config.toml
num_hidden_layers = 8
vocab_size = 2635
norm_place = "pre"
bias = "none"
tie_word_embeddings = false
parallel_block = false
init = "normal"
init_std_up = 0.0616
init_std_down = 0.00973
lr_head = 0.0083
warmup_steps = 217
final_lr_fraction = 0.0
max_steps = 5792
dataset = "wikipedia_en"
Each number is 128 + 24 x the weight over its row's rms, rounded and kept within 0 to 255. Layers, rows and columns count from 0. The size above them is the row's rms in percent of the matrix's.

# layer 3 attention query, 192x128, rms 0.0883, rows 0-52, columns 0-63
size [128  83 100 105 100  90  98  94  84 111  97 105  71 148 106  91  98  95 103  93  90  91 103  94  81  92  94  88  90 100  88  91  78 112 104  92 101 103 110 110 110  91  96  93 128  84  97  94  94  88  83  93  86]
[[119 141 179 139  85 170 151  96  93 106 115 135  85  82 131 125 149 116 153  95 135 146 148 126 145 108 161 107 137 142 121 118  67 164  87 155  98  93 141 114 121 124 109 126 123  85  79 100 133 120 162  71 148 133  90  93 126 113 104 138 123 112 130  99]
 [ 92  88 118 119 176  88 105 113 168 164 125 118 113 119 123 108 104 156  93 124  93 145 163 148 164 126 108 116 149 139 150 119 117 148 160 108 110 162 134  85  95 171 108 175  96 112 112 134 101 147  90 110 131 149 130 116 135 123 138  89 152 159 115  88]
 [131 155 111 127 155 129 115 146 161 128 131 164 134 136 130 120 117  59 174 146 171 112 111 126  99 126 131 151 129 105  96 109 150  78  91 177 151 116 113 159 135 113 126 132 141 185 140 124 108 106 108 169  90 109 187 149 119 104 123 137 116 172 133 168]
 [160 107  93 128 153 125 127 163 146 141 153 141 172 137 136 138 119 125 116 124 146 134 103  84 108 180 123 164 142  83 126 130 167 106 147 117 198 151 131 181 147 115 107 158 129 130 159 173  99 117 117 157  98 144 142 160  93 161 139 170 117 141 107 143]
 [106 158 104 178 109 121 118 117 141 120  61 141 148 111  90 139 138 104 104 102 127 137 116 163  85 132 139 131  95  87 119 140 187 106 145 121  94 146 134 110  93 124 125 107  82 115 110 138 137 154 128 124 140 169 119 158 127 104 123 134 138 117 135 138]
 [157 111 112  84 134 103 134 175 140 143  95 131 163 129  90 112 127  91 110 138 100 151 128 120 138 110 132 141 144 119  90 161 192 103 136 137 130 157 142 105 156 127 107 156 125 175 123 138 112 149  71 149 149 171 171 174 146 153 142 137 135 124 151 113]
 [176 119 113 135 130  86 140 101 174 156 162 104 161 170 141 148 136 121 127 146 138 123 131 105 130 169  94 180 132 137 145  72 155 150 119 136 138 155 121 139 136 133 193 126 152 137 145 118 139 135 156 126 133  90 138 119 155 139 123 129 153 166  95 151]
 [142 166 149 151  92 122 132 125 127 107 128 140 166 143 142 162 151 181 162 184 157 109 147  99  73 144 105 141 122 138 111 140 101 145 100 117 113  98 141 151 166  76 126 150 138 135 171 166 108 108 163 131 139 102 170 120  97 161  70 134 123  98 138 138]
 [125  73  64 107 154  86 120 113 123 175 125 107 172 138 121 131 104 120 129 123  98 153 120 127 118 137 140 134 112 122 136 156 141 100 160 123 125 137 152 122 146 151 146 109 131  95 140 122 121 111  87 134 117 127 101 112 107 125 201 134  91 151 116  98]
 [ 98 140 139 121  84 149 146  96 126 122 103 148 102  91 105 128 148 125 139 110 142 158 136 160 176 119 128  98 143 146 125 118 132 123 122 144 128 165 124  89 103 147  95 154 127 129  86 105 100 166 124  97 135 184  89 149 166 102 152 122 114 177 142 111]
 [110 129 113 110 114 123  94  67 137 147 158 151  77 124 164  83 163 187 100 138 126 158 143 106 122 168 132 106 112 173 145 164 144 126 130 129 147 139 149 177 104 117 106 166 118 122 145 141 171 167  94  92 138 154 133 106 127 125 116 104 127 131 112 124]
 [166 136 122 105 158 106 131 175 119 125 140 119 151 142 166 140 128 131 129 117 131 147  86 155 150 131 129 167  99 106  85  92 131 132 158 175 157 110 129 139 135 120 167 132 160 153 165 134 143  76 125 171 126  92 163 117 150 155 118 136 116 140  84 112]
 [151  94 103 135 123 162 139 150 143 143 132 116 182 111 169 154  86 163 114 154 125  96 148 127 139 136 131 165 129 150 146 132 110 153 156 112  98 149 117 143 135  96 124 114 154 141 109  91  88 145 139 119 185  99 105 122 124 148 176 120  95 112  86 125]
 [113 118 149 119 142 105 128 139 100 132 162 123 185 165 132 127 108 139 134 136 178 137  86  85  92 157 121 142 124 108  86 142 130 137 122 120 178 101 133 163 160 104 139 106 131 142 186 165 135 111 125 167 139 141 152 112  82 152 143 152 103 129 120 169]
 [157 107 133 138 146 162 111 109 128 131 118 138 114 138 167 118 127 157  84 128 130  93 156 129 118 119 129 114 161 166 121 121 111 116 113 158 151 169 141 152 102 114 112 143 104 119 117 111 170 166 133  89 123  95 114 101  70 145 154  66 142 115 155 132]
 [119 133 118 133 142 134 153 122 121 164 116  73 132 118 110 135 111 114 107 107 120  98 148 131 130 169 140 105  94 198 121 107 122 124 138 134 142  92 112 150 108  90  92 128 107 146 151 116 184 138 127 130 120 163 145  97 130 106 185 103  93  70 135 149]
 [120 105 137 156 105 114 140 133 166 164 118 144 120  82 174 107 121 146 111 117 136 133 169 144 140  98 141 147 109  95  93 131 163  86 120 133 118 142 129 120 124 134  73 103 114 132  94 144 140  91 100 132  84 150 118 125 152 109 131 186 132 155 147 162]
 [ 94 114 142 136 148 124  84 137  95 125  71 128 147 118  77 145 153  82 148 147 126 162 124 113 127 109 113 154 152  95 134 142 148 198 120 139  88 133 139 105 147 162 105 142 123 130 135 120 120 120 154 134 127 155 135  84 117 117 138 162  94 191 152 139]
 [144 142 144 136 107  97 121 105 139 123 153 131 134 159  90 125 115 121  85 142 135 142 118 144 127 120 146 137 118  93 119 114 151 103 142 120 124 152 114 104 144 129 129 113 105 119 120 142  76  97 120 119  96 151 152 116 145 103 131 170 138 165  95 157]
 [121 178 111 140 102 134 126 105 125 138 133 107  78 131 134 148 139 137 126 152 139 159 146 125 178 137 131  91 157 142 133 107  85 139 145 120 145  94 132 157 152 142 144 102 108  75 105 127 121 110 145  95 128 113 123 131 153  99 147 103 149 126 131 183]
 [179 163 141 110  61 141 142 133 113 114 127 111  95 121 146 188 136 160 125 135 123 161 120 143 140 176 103 110 114 123 106 108 104 166 132  71  81 100 111 147 135 121 129  87 140  71 117 165 109 160 121 131 134 167 145 100 109 132 163 181 113 102 158 139]
 [133 152 153 135  97 167 141 118  73 125 113 133 135 131 114 166 123 115 126  86 158 127 188 122 149 150 129 123 127 162 134 118 168  95 155 100 103 119 144 124 122 115  98 117 124 177  86 163 129 149 101 146 182 132 155 113 174 110 125 107 124 117 178 150]
 [149 145 159 104 125 131 135 141 155 125 102 152 114 144 116 123 110 135  92 136 178  86 116 116 139 140 134 122 184 114 133 134  83 153  96 149 130 137 111 144 135 168 130 122 122  74 117  95 130 150 147 117 143 117 146 121  88 155 103 108 164 129 143 135]
 [163 153 122 121 151 181 120 140 136 122  91 134 101 123 140 137 120  94 110 105 152 117 112 128 103  94 125 143 134 133 104  85 106  89 120 116  68 134 112 130 155 141 134  94 135  96 120 124 115 110 143  94 181 103 152 173 123 136 103  67 115 116 139 136]
 [142 144 111 127 149 129 126 151 126 132 158 144 125  73 138 152 146 114 133 136 146 153 165 105 132 107 153 111 135 145 139 159 115 159 120 171 109 164 128 120 125 156 140 133 149 128 128 157 122 137 129 119 146 118 112 132 155 105  93 106  92 154 151 174]
 [119 146 126 127  74 109  85 100 129 127 114 162 151 136 129 108 169  79 147 142 113 169 162  92 100 114 153  84 135  97 113 153 109 102 141 129 136 134 127  90 129 105 123 145 135 137 129 131  95  82 120 116 130 122 102 140 108 126  82 149 111 165 134 162]
 [137 194 140 129 134 145 120 143 103 145 137 124 136 154 137 122 114  84 119 113  97 133 117 139 146  98  93  98 127  92 137 110 118 116 135 158 114  99 144 174 158 121 157 104 147  59 135 111 109 123 121 109 126 135 127 111  98 123 155 140  90 133  93 111]
 [ 99 133 124 124 105 170 149 127 138 123 101 122 127 140 133 123 141 153 113 122 137 172 117 125 153 176 144 103 142 121 116 149 150 127 109 123 142 119  91 157 143 137 108 115  88 145 157 150  97 134 122 110 172 149 175 140 158 199 171 122  67 142 126 168]
 [ 75 130 122 139 164  89 114 153 172 159 119  95 119 129 145 136 128 119 100 115  81  93 160 141 161 142 133 120 120  76 102 121  95 148 110  67 116  94 126 125 160  97 162 109 126 154 127 124 128 127 108 165 129 128 133  88 150 140 122 113 147 136 176 168]
 [146 137  97 176 117 138 105 156 150 117 122 111 135 123 114 121 164  94 152 115 139 113 114 142 132 131 141 129 122 136 139 116 151 140 131 143 112 141 138 154 119 122 166 155 134 139 121 115 121  76  98  99  97 159 146  88 150  98 124 130 137 160 199 129]
 [147 105 144 131 115 111 125 111  74 123 137 147 169 139 144 102 155 143 108 106 128 142 118 122 121  99  96 113 117 136  87 143 131 113 156 144 128 151 103 180 103 109 116 126 134 123 128 134 109 203 155 129 101 151 131 114 146 145  75 132 140  62 132  97]
 [170 136  99  96 102 121 107 152 152 211 143 139 110 123 109 144 143 137 148 121 137 158 115 147 148 190 132 141 153 143 137 157 146 199 125  86 160 148 110 143 153 135 166 132 159 127 112 152  88 169 129 163 120 130 150 119  97 108 121 100 112 103 111  97]
 [126 145 186 114 106 159 126 124 126  97 129 136 131 133 162 147 128  90 127 138 183  86 133 105 147 155 125 135 144 111 127 114 129 119 117 117 122  75 136 122 141 102 121 151 181 134 112 141 143  87 153 110 150 139 143 166 123 153 150 114 127 141 117 139]
 [105 144 124 136  88 189 150  86  93 125  81 106 105  91 144 122 146 124 127 114 137 140 133 128 111 102 129 108 144 148 127 105 100 136  99 162  81 123 122 145 108  93 105 110 130  87  84  89 134 139 143  85 108 124  93 115 141  92 104 131 126  92 135 110]
 [ 80 122 107 132 147  89  93 165 151 170 118 129 150 156 120  82 112 116 128 129  94 124 137 159 145 137 117 120  85 119 142 152 153 130 150 129 140 170 111 120  86 161 137 129 110 152 156 181 172 146  68 152 123 162 160 139 113 138 164 133 111 147 122 127]
 [127 132  80 117 141 128 128 150 147 147  86 138  98 100 122 153 100 132 106 131  77 141 158 167 141 119 145 124 123 149 158 160 158 102 199 143 131 139 145 101 128 153  93 126 110 126 125 124 101 211  94 151 111 104 169 137 116 144 122  92 167 120 123 133]
 [131 131 136 161 110 159 116 133  99 120 115 112 104 118 136 124 123 134 119 104 165 135  82 176 136 125 164 111 148 175 156 118 143 180 128 121 160 123 138 181 131 150  88 115 126  77 106  95 104 134 161 105 154 129  79 124 137 133 156 141 102 144 126 124]
 [105  68 135 127 121 145 120 129 110 108 104 137  92 100  95 107 132 148  95  95  98 119 129 189 157 102 136  75 126 149 144 142  93 151 151 151 137 163 126  99 107 135 130 133 125 127 107 154 128 141  99 112 129 138 115  96 141 141 135 106 171 139 137 104]
 [167 106 119 141 151  77 141 107 162 137 137 123 151 158 117 123 122 139 136 139 106 118 130 100  99 141 116 172 121 117 148 108 188  83 132 103 171 167 115  85 121 116 153 123 134 168 135 175 151 115 113 144 130 149 149 166 136 114 155 122 140 140 147 148]
 [140 108 108 163 123  84 131 197 152  95 107 140 178 128 120 114 130 133  80  96 120 125 109  96 118 149 136 154 102 101  84 130 169 105 104 126 138 156 110 130 140 116 125 157 111 186 130 124 141 136 129 125 131 182 163 143 153 112 146 136 102 135 151 140]
 [140 105 116 114  95 151 118 100 111 144 115 138 130  92 109 146 109 136 139 114  97  86 164 170 138 109  92 103 136 154 147 127  72  95 149 132 103 163 123 111 111 125 120  93 152 116 113 118 137 156 109 121 161 102 129 143  98  93 111 105 139 125 149 114]
 [129 134 163 124 125 181 164 102  91 139 146 130 109 121 114 156 118 113 120 115 143 125 120 164 129 133 127 108 135 145 140 111  83 166 175 113 122  99  96 148 161 125 157 127 103 117 122 102 123 140 150 117 157  86  98  90  95 177 152 109 105 101 129 117]
 [115 174 159 136  97 153 127 150 135 134 161 154 140 111 140 110 188 159 154 108 148 121 152 105 147 170 124 113 140  81 105 117 110 154 130 114 136 110 149 166 146 120 127 166 148 101 144 172  75 101 124  99 138 155 136 139 142 161 110 122 139 115 134 158]
 [132 107 129 103 157  52 110 149 161 151 102 150 141  91 113  69 115 141  59  85 105 113 160 112 163 117 122 139  93 127 127 135 144 132 118 116 166 149 104 105 105 150 121 172 117 122 112 137 185 160 138 149 156 151 135 118 174 111 115 133 128  93 112 124]
 [175 138 146 127 126  98 139 156 128 113 153 149 166 152 128 158 148 104 136 124 125 113  97  77 115 130 126 137  93 109 100 146 124 122 121 119 117  83 161 166 143 102 148 119 141 140 147 154 113  58 145 136 132 106 184 108 123 139 148 154  95 123 147 130]
 [113  90 143 118 124 123 123 130 104 120 149 137 130 137 156 100 127 146 153 131 107 116  92 109 101 135 100 135  53 114 138 111  87 107 115 112 123 121 152  82 106 103 129 120 152 163 128 187 113 141 110 136 176 145 142 162 123 155 133 140 132 132 160 122]
 [123 124 118 122 113 179 129 126 139 137 100 115 102 109 135 143 118 151 158 155 109 117 152 175 121 141  94 116 141 178 161 118  81 121 157 154  96 111 139  86 135 129 146 129 148 131  98  76 122 166 153 121 131  81 104 157 182  97 141 110 137 105 141  91]
 [112 145  75 124 118 173  97  80 112 142 127 116 120 116 110 135 122 135 150 123 156 131 150 136 117 136 126 145 156 123 189 121  98 111 159 168  99 179  80 151 139 152 166 140 129 131 132 127 144 126 107 144 137  72 117 138 107 135 132  80 114  91 138 133]
 [117 143 124 111  99 112 161 105 154 105 155 122 123 139 148 156 158 172 140 160 139 154 136 125  93 145 126 102 139 130 159 158 127 152 148 146 123 133 125 129 157 142 142 157 131  93 153 135  86 144 102 121  89 141 100 100 120  91 111 122 111 110  98 124]
 [121  93 124 136 145 101 125 129 128 137 128 107 105 131 132 120 156 126 153 114 125  68 138 122 137 127 187 146  98 147  80 159 111 122 146 133 138 175 115 160 122 146 108 145  93 160 116 178 179 107 123 154 154 116 117 133 162 115 134 119 131 138  75 168]
 [109 122 140 122 101 145  97 133 122 123  86 180 105 114 106 125 101 150 113 156 107  90 137 113 124 129 156  83 124  91 125 114 165 122 107 122  78 134 162 139 103 113 135  93 118 134  82 169 131 142 125 141  94 117 121 121 123 127 106 140 121 139 149 176]
 [148 155 163 160 124 139 125 169 137 134 149 109 153 145 160 157 120 101 143 155 124 131 143 122 128 116 151 131 127 119 117 121 122 171 115  87 138 119 185  91 124 140 162 142 128 129  82 117  90 132 129 126 171 113 147 122 102 104 144 100 111 140 120 155]
 [130 135 107 120 125  97 124  94 131 153 132 118 123 152 155  76 138 193 160 190 101 152 106 157 126 128 104 134 120 146 128  84 122 106 133 188 144 108 133 119 104 127 174 141 107  89 133 102 104 155  86 128 139 120 126 147 110 172 116 139 149 154 150 142]]
# layer 3 attention key, 192x128, rms 0.0885, rows 0-51, columns 0-63
size [109  93  99 107 109  88 121 111  88 104  86  90 116  78  94 104  94  96 105  94  93  85 104  94  83  96  91  93  88 102  90  90  96  96 100  80  88 100  87  84 104  88 102 106  87 152 107  79  99  88  80  88]
[[138 142  92 125 123 160 146 107 127 130  99 148  94 112 104 102 175 111 134 145 107 168 109 168 169  91  82  86 130 133 129 109 111 136 113 137 135 157 122 119  85 147 170 107 177 135 122 124 112 145 128 105 115 129 113 178 160 142  99 121 141 154 119 130]
 [137 124 142 144 131  96 153 158 141 149 154 136 147 141 132 132 123 136 133 116 151 124 105 104  79 149 143 165 129 111  92 135 160 175 148 106 161 114 144 178 213  88 120 103 113 143 135 148 114 147 137 175 147 141 174 116  99 144 141 136 143 134 154 135]
 [150 136 162 141 120 129 115  88 110 120 149 122 167 121 154 161  94 170 140 150 154 124 131 116 105 143 123 131  97 138 168  90 157  71 147 139 148  98 152  99 116 100 101 107 168  96 139  80 103 134 180 147 110 116 143 155 172 114 117  98 132 113 125 125]
 [119  96 183 131 167  80  82 142 146 126 145 118 174 127 135 128 115 142 112 132 145 135 129  96 115 146 155 151 133 123 116 129 125 136 129 125 137  92 126 136 168 127 124 122  95 154 153 144 130 116  97 141 119 126 126  70 106  79 113 133 107 120 144 139]
 [124 148 143  86 149 128 131 131 131 140 130  96  61 128 146 123 155 114 128 123 115 128 137 139 165 163 129 153 107 134 133 146 115 120 124 124 109 151 132 175 125 122 129 141 152 186 158 135 153 126 114 108 144 169 100 145 180 110 117 114 130 145 143 129]
 [137 123 136 178 134 161  72 143 157 148 153 140 165 164 124 155 110 139 109 149 150 141 110  90 108 152 118 144 141 111  82 148 125  71 126  83 178  97 144 133 152 123 129 107  98 127 151 146 108  92 161 129 141 139 143  98 150  91 132 101 131 114 117 119]
 [134 135 183 125 124 111 131 160 129 169 132 143 136 108 119 137 110 140 114 147 145 117 125 130 128 133 147 102 120 134 152 151 132 121 114 115 106 103 142 141 172 121  92 182 120  98 106  99 155 156 141 153 151 134 161 119 100 163 163  81 104 162 144 124]
 [144 124 134 124 148 155  92 117 120 120 140  91 129 169 119 122 115 134 130 157 136 108 110 136 157 138 118 134 147 123 108 149 153 135 112 129 167 112 142 149 123 141 129 112 157 120 138 118 114  92 117 149 104 121 105 132 142 122 106 104 149  96 132 110]
 [130 139 142  93  81 130 141 129 116 121 126 126 117 128 164 160 110 153  86 136 122 136 141 100 107 111 111 114 113 127 143 104 101 103 182  56 104 125 133 116 118 140 156 142 120 199  85 121 160 125 120 124 138 168 127 137 107 106 131 115 140 132 146 130]
 [141 106 107 171 128  87 147 132 139 155  92 108 134 103 105 109 127 116 134 113 100 108 141 144 125 116 131 135 128 141 143 117 150 119  91 157 103 120 109  94  79 136 139 117 140 143  79 126 131 153 126 128 131 108 162 149 142 147 132 125 158  96 127 117]
 [136  92 109 147 115 129 135 131 119  90 131 151 122 122 100 107 116 125 163  99 101 126 137 163 137 114 109 137 165 156 136 145 130 134  66 157 124 112 100 106  89 146  83 129 128 122  98 112 104 181  96 133 134 152 161 128 112 147 130 123 101 126 126  93]
 [135 151 161 105 107 125 102  99 107  99 169 126 146 144 139 158 146 140 115 159 133 104 122  91 142 168 159 119 128  67 106 117 124 130 149  80 120 121 123  88 114 108 133 122 143  99 164 162 141 109 149 133 128  99 105 159 115 105  98 118 109 153 138 140]
 [120  94 175 150 109 133 123 178 143 127 191 118 161 142 113 120 135 182 137 132 170 109  87 101 123 168 105 148 118 122  72 155 112 134 142 127 129 135 164 133 183 140 125 164 111 117 143 141 146  93 133 114 130 163 162 100 148 145 131 129 132 129 153 156]
 [116 153 192  77 140 120 121 140  85  97 152 104 178 138 142 121 112 177 124 123 162 126 115 149 136 172 117 129 136  96  87 159 122 146 118  98 146 129 158 153 148 131 122 130 121 123 177 121 120 107 166 155 112 136 114 121 122  99 115 132 118 130 141 130]
 [106 143  85 150 110 127 139 112 128 121  86 148 111  89  81 148 109 126 156 125  88 106 136 176 133  98 114 142 146 153 158 125 122  97 115 166  95 166  94 116 137 115 105 159 133 126  87 105  93 140 132 119 114 140 112 142 211 154 129 140 128 143 126 116]
 [139 143 130 111 146 157 131 152 109 105 101 151 104 104 135 102 117 160 121 151  99 131 129 153 119 144  95 120 136 108 131 152 105 141 130 138 101 150 120 106 129  84  98 141 127 136  83 141 129 143 112 125 111 133  99 151 145  75 133 110 114 149 157 106]
 [119 148  94 156 125 104 147 128 155 141 140 155 125 108 113 127 138  99 137 148 109  95 108 110 141 121 138 172  82 170 127 109  89 143 152 133 124 152 140 137 131 149 134 134 126 119 115 105 111 110 115 129 181 125 161 133 110 113 122 137 113  94 137 127]
 [170 145  90  98 136 115 143  77 115 124 188 128 127 173 144 143 103 151 135 120 118 101 171 118  94  78 150 107 113 117 127 110 107 146 148  73  97 120  70 100 125 163 203 142 109 149 149 113 145 121 143 136 143 113 158 115 122 143 145  91 136 117 103 129]
 [106 115  72  88 174 126 159 118 149 146 106 151 108 117 141 147 144 115  97 124 139 134 155 144 122 133 146 109 115 154 145 118 156 139 140 111 149 107 163 113 113 105 125 141 160 136  86  84 138 139 104 139 169 135 143 151 131 144 114  64 122 120  98  56]
 [139 109 135  85 134 148 145 132  64 132 170 162 175 132 115 137 117 105 117 139 149 119 117  92  70 135  94 144 134 144 162 151 135 121 106 112 132  70 107 120  70 139 116 107 180 159 115 134 137 133 150 133 156 113 146 144 121  97 129 114 117 124 105 127]
 [128 140 102  82 156 136  91  72 146 162 154 155  95 167 127 111 102 120  89  87 124  98 153 149 136 141 125 109  98  99 134  97 143 128 158 149 115 138  93 120  62 103 163 104 139 131 119  82 131 151  95 105 101  64 137 119 122  90 143 121 134 157 133 118]
 [109 190 132 145 144 128  96 126 139 144 157 138 122 153 137 125 117 123  96 142 116 117 117 116 125 151 125 107 149  52 115 146 144 126 115 177 104 132 156 101 153 114 155 139 138 106 116 115 153 105 120  86 120 119 136 142  87  75 120 127 111 114 153  98]
 [129 125 145 172 137 135 181 118 118 170 114 169 110 119  89 166 114 136 144  50 135 141 129 156 164  99  87 136  91 149 137 130 149  64 145 104 111 118 144 151 126  98 115  95 129 141 135 147 114 123 126 140 163 111 130 107 144 149 152 123  99 167 127 144]
 [112 151 156 168 132 110 111 126 126 158 175 184 122 120 130 130 139 128  95  96 156 177 117 122 153 132  91 118 107 137 102 132 130 138 126 114 134 142 174 125 147  70  77 125 127 156 152 118 126 107 152 124 141 126 137 134 120 122 110 142 109 133 139 146]
 [115  96 122 147 105 119 112  74 127  97 142 138 189 141 102 136 128  90 135 145 154 144  98 108 124 132  66 122  84 147 121 106 167 147 100 118 121 139 148 105 162 143 112  96 135 110 153 118 134 144 158 156 130 122 166 122 144 119 131 151 117 170 141 167]
 [123 137 101 163 124 124 107 110 170 105 169 130 144 149 159 157 111 110 163 142 130 103 132  84 144  86 133 136 134 119 154 113 144 107 106 105 128 119 123 195 145 151 176 142 158 200 145  97 166 150 118 127 124 156 128 153 139 127 113 154 139 126 144 150]
 [172 147  98  78 127 148 101 102 132 121 169 138 131 172 137 135 128 150 139 157 159 143 135 151 161  93 141 123 129 115 120 167  84 118 169 118 127 142 146 131 131  75 133 143 135 154 143 105 118 150 132 139 148 121 147 103 164 127 129 111 124  87  93 146]
 [104 115 131 138 126 132 119  69 123 107 138 133 140 105  85 136 117 135 130 133 121  82 151  69 125 144 134 167 108 121 128 116 105 102  95  98 128 124 121 142 126 164 170 134 119 148  89 154 155 165  62 107 108 129 132  89 153 134  71  78 130  96 113  77]
 [124 120 147 153 139 130 163 130 114 142 146 117 105 129 123 112 149 157 130 141 150 121 150 129  81 112 144 117 102 118 139 104  72 145 119 187 119 140  54 144 136 189 149 138  96 138 135 127 145 181 114 123 110 105  83 100  76  73 126 144 122 149 121 169]
 [129 112  73 115 148 107  93  92 127  93 185 126 122 125 110 146 116 121 111 120  94 151 200 104 119 108 187 123 140 150 125  89 181 141 129 106 120 150  95  97 100 135 135 134 142 108 134 102 159 169 128 142 101  67 132 153 109 100 142 147 132 132  78 108]
 [109 138 125 149 165 129 115 125 102 149 118 143 115 140  98 139 115  96 158 114 132  87  56 172 143 130 150 116 155 112 145 102  92 109 112 153 141 153 159 138 167 120 105 166  87 102 125 112 153 171  90 148 132 143 111 139 136 136 168 140 101 124 121 119]
 [126  94 138 136 104 167 141  93 187 164 116 136  88 154 136 121 117 133 153 102 138 151 168 126 132 127 140 111 133 136 121  95 157 130  65 126 110 113 153 113 167 124 112 138 104 112 106 151 148 125 132 121 121 129 136 110 139 115 117 137 119 129 159 179]
 [131  88 113 128 146 163 125  83 147 148 112 122 120 119  96 104 142 127 106 138 104 120 176 169 146 119 156  91 129 138 159 144 123 103 139 160 107 147 101 106  94 152 151 111 108 102 127 105 123 126 121 104  69 113  88 148 116 107 144 148 125 151 116  98]
 [159  96  85 106 150 137 149 130 119 134 134 152  87 117 118 118 175 105 119 130 108 146 126 149 156  92 123 129 139 104 158  98  94 120 128 108 115 131 124 124  77 160 167 141 170 148 112 148 135  94 102 112 114 146  82 145 151 133 133 121 125 177 114  96]
 [110 148 143 129 127 133 108 124 129 115 151 107 145 147 134 133 125 123 131 148 115 142 121 102 119 138 140 175 114 147 104 165 141 129 122 100 125  69 161 149 150 107 123 167 142 170 160 140 136 144 136 183 145 130 177 116 118 118 116 137 108 113 142 126]
 [121 162 109 151 147 145 102 117 191 173 152 123 125 140 155 109 136 130 146 102 136  99 129 116 132 150 135 172 116 145 118  91 150 107 129 137 134 111 162 174 160 144 135 128 165 141 175 173 130  96 122 108 128 134 152 121 175 121 135 142  80 130 153 143]
 [ 97 120  75 116 129 132 151 144 119 153  92 149 119 149 129 136 124  77 134  91  98 146 158 101 129 162  89 113 104 148 142 165 152 119 145 130 102 174  96 114 120 132 168 123 110 122 138 169 145 147 105  87 134 130 100 109 122 146  84 159 148 118  96 114]
 [147 104  91 142 112 125 158 144 129 128  95 158 100  91 107 113 163 105 123 120 105 138 159  99 139 125 112 125 101 127 107 109 158 133 156 112  91 144  96 153 140 125 154 150  77 110 138 142 109 159 108  88 140 126 127 128 152 164 121 158 139 158 114  91]
 [120 110 164 119  94 137  52 126 159 163 134 165 101 138 142 149 157 172 101 158 174 114 114 110 124 150 153 126 143 117 116 117 109 152 131 123 139 113 144 122 172 126 121 150 140 144 135 159 161 127 101 106 111 138 140 129 137  66 112 154 118 172 150 149]
 [108 159 187 108 198 145 123 135 131 123 163 127 125 149 116 143 117 143 133 153 143 103 141  96 129 177 151 126 129 101 123 136 119 118  99  68 106 141  82 156 172 145 149 142  87 115 140 172 112 105 114 144 127 109  49 100 111 124 124 152 113 128 121 160]
 [ 98 126 108 124 123 120 132 112 147 148 106 135  87  94 159 119 140  99 137 160 111 132 149 166 141  95 150  95 123 137 146 110 115 112 146 128 130 127 132 123 116 101 127 159 156 112 103 101 116 120 142  61 109 130 107 184 138 140 167 149 121 110 125 117]
 [110 108 146 160  97 129 138 133 153 145  82 119 123 159 137 102  91 178  98 105 128  78 104  95  66 151 118 154 135 135 142 116 118 156 116 153 137 123 154 145 173 100 143 121 121  82 124 171 152 150  97 157  94 126 144 128 124 134 126  93 115 119 154 106]
 [124 133 100 179 148 147  98 140 144 104 161 113 150 139  93 101 139 147 149 126 124 113 119 162 147 105 157 159 122 150 134 171 162 119  96 150 162 103 141 138 126 127 159 118 128 127 138 112  87 135 112 159 110 110 117 105 132  99 135 142 140 157 113 141]
 [124 152  96 126 126 115 149 101 116 139  91 139  64 140 113 140 120 111 143 124 116  99 134 159 110 108 147  99 114 152 134 110  98 137 122 132 111 149 123 137 165 112 120 129  97 122  83 145 128 164 150 106  99 123 114 105 152 135 140 103 118 154 129 126]
 [106 146 147 122 121 117 113 136 101  78 169 131 159 150 157 114 143 127 119 155 133 128 114  98 115 159 125 147 118 107 139 138 115 120 150 137 156 121 124 127 150  95 161 117 168 116 194 124  93 124 141 175 130 100 111 122 121  89  87 127 163 141 114 144]
 [122 130 124 107 110 123 136  75 143 122 113 101  74 118 125 104 148 113 123 121 121 124 146 166 154 119 132  65  90 120 152 123 137 138 132 130 127 157 107 160  78 135 140 128 124 137  74 107 115 158 112  98 100 126  79 157 140 115 113 119 162 108 126 133]
 [152 115 163 147 119 139 100 183 145 119 142 115 177 125 113 126 140 139 111 158 135 141 102  88 127 164 139 150 140 121  98 105  96 107 116 105 127 116 127 130 151 141 116 119 118  95 183 152 155  92 114 129 134 128 149 106  94 149 149 138 126 119 160 151]
 [164 133 128 135 155  94 129 137 145 147 138 152 149 124 117 145 153 187 138 138 128  95 145 136 129 106 174 120 153 113 111 117  82 108  80  77 158 116 157 114 154 105 116 123 157 108 125 170 109  92 147 155 136 162 149 112 122 134 140 128 111 102 133 124]
 [140  89 113 124 148 143 112 124 134 144 110 103 162 132 129 147 117 116 133  85 103 136  89 115 148 121 124 160 130  80 147 118 140 140 119 116 146 106 146 112 141  99 150 120 134 108 117 106 133 140 125 133 129 145 112 145 138 140 109 130 137 154 157 113]
 [120 111 144 188 116  70 175  94 144 120 102 127 125 105 112  96 103 119 139 121 117 102 112 133 128 119 115 138 142 165 153 130 111 139 113 162 168 130 124 100 152 188 108 157 116 110 127 128 142 134 110 126  70 156 124 139 155 129 119 139 133 144 116 123]
 [101 120  78 138 144 147 138  79 120 127 111 102 130 127 110 132 135 122 150 104 112  91 112 162 106 122 126 170 122 177  79 142 163 108 122 163 131 159 141 114 148 126 124 115 148 129 187  73 111 156 116 130 146 131 151 165 110 125 123 120 162 151 108 146]
 [120 108 112  97 115 128 152 103 169 148 163 156 131 155 131 145 142  97 108 127 128 157 144 118  85  92 139 116 128 113 135 135 165 140 180 113 127 126 123 128  96 134 180 115 129 152 113 125 160 131 150 103 138 136  85 105 125 113  87 118 159 135  84 104]]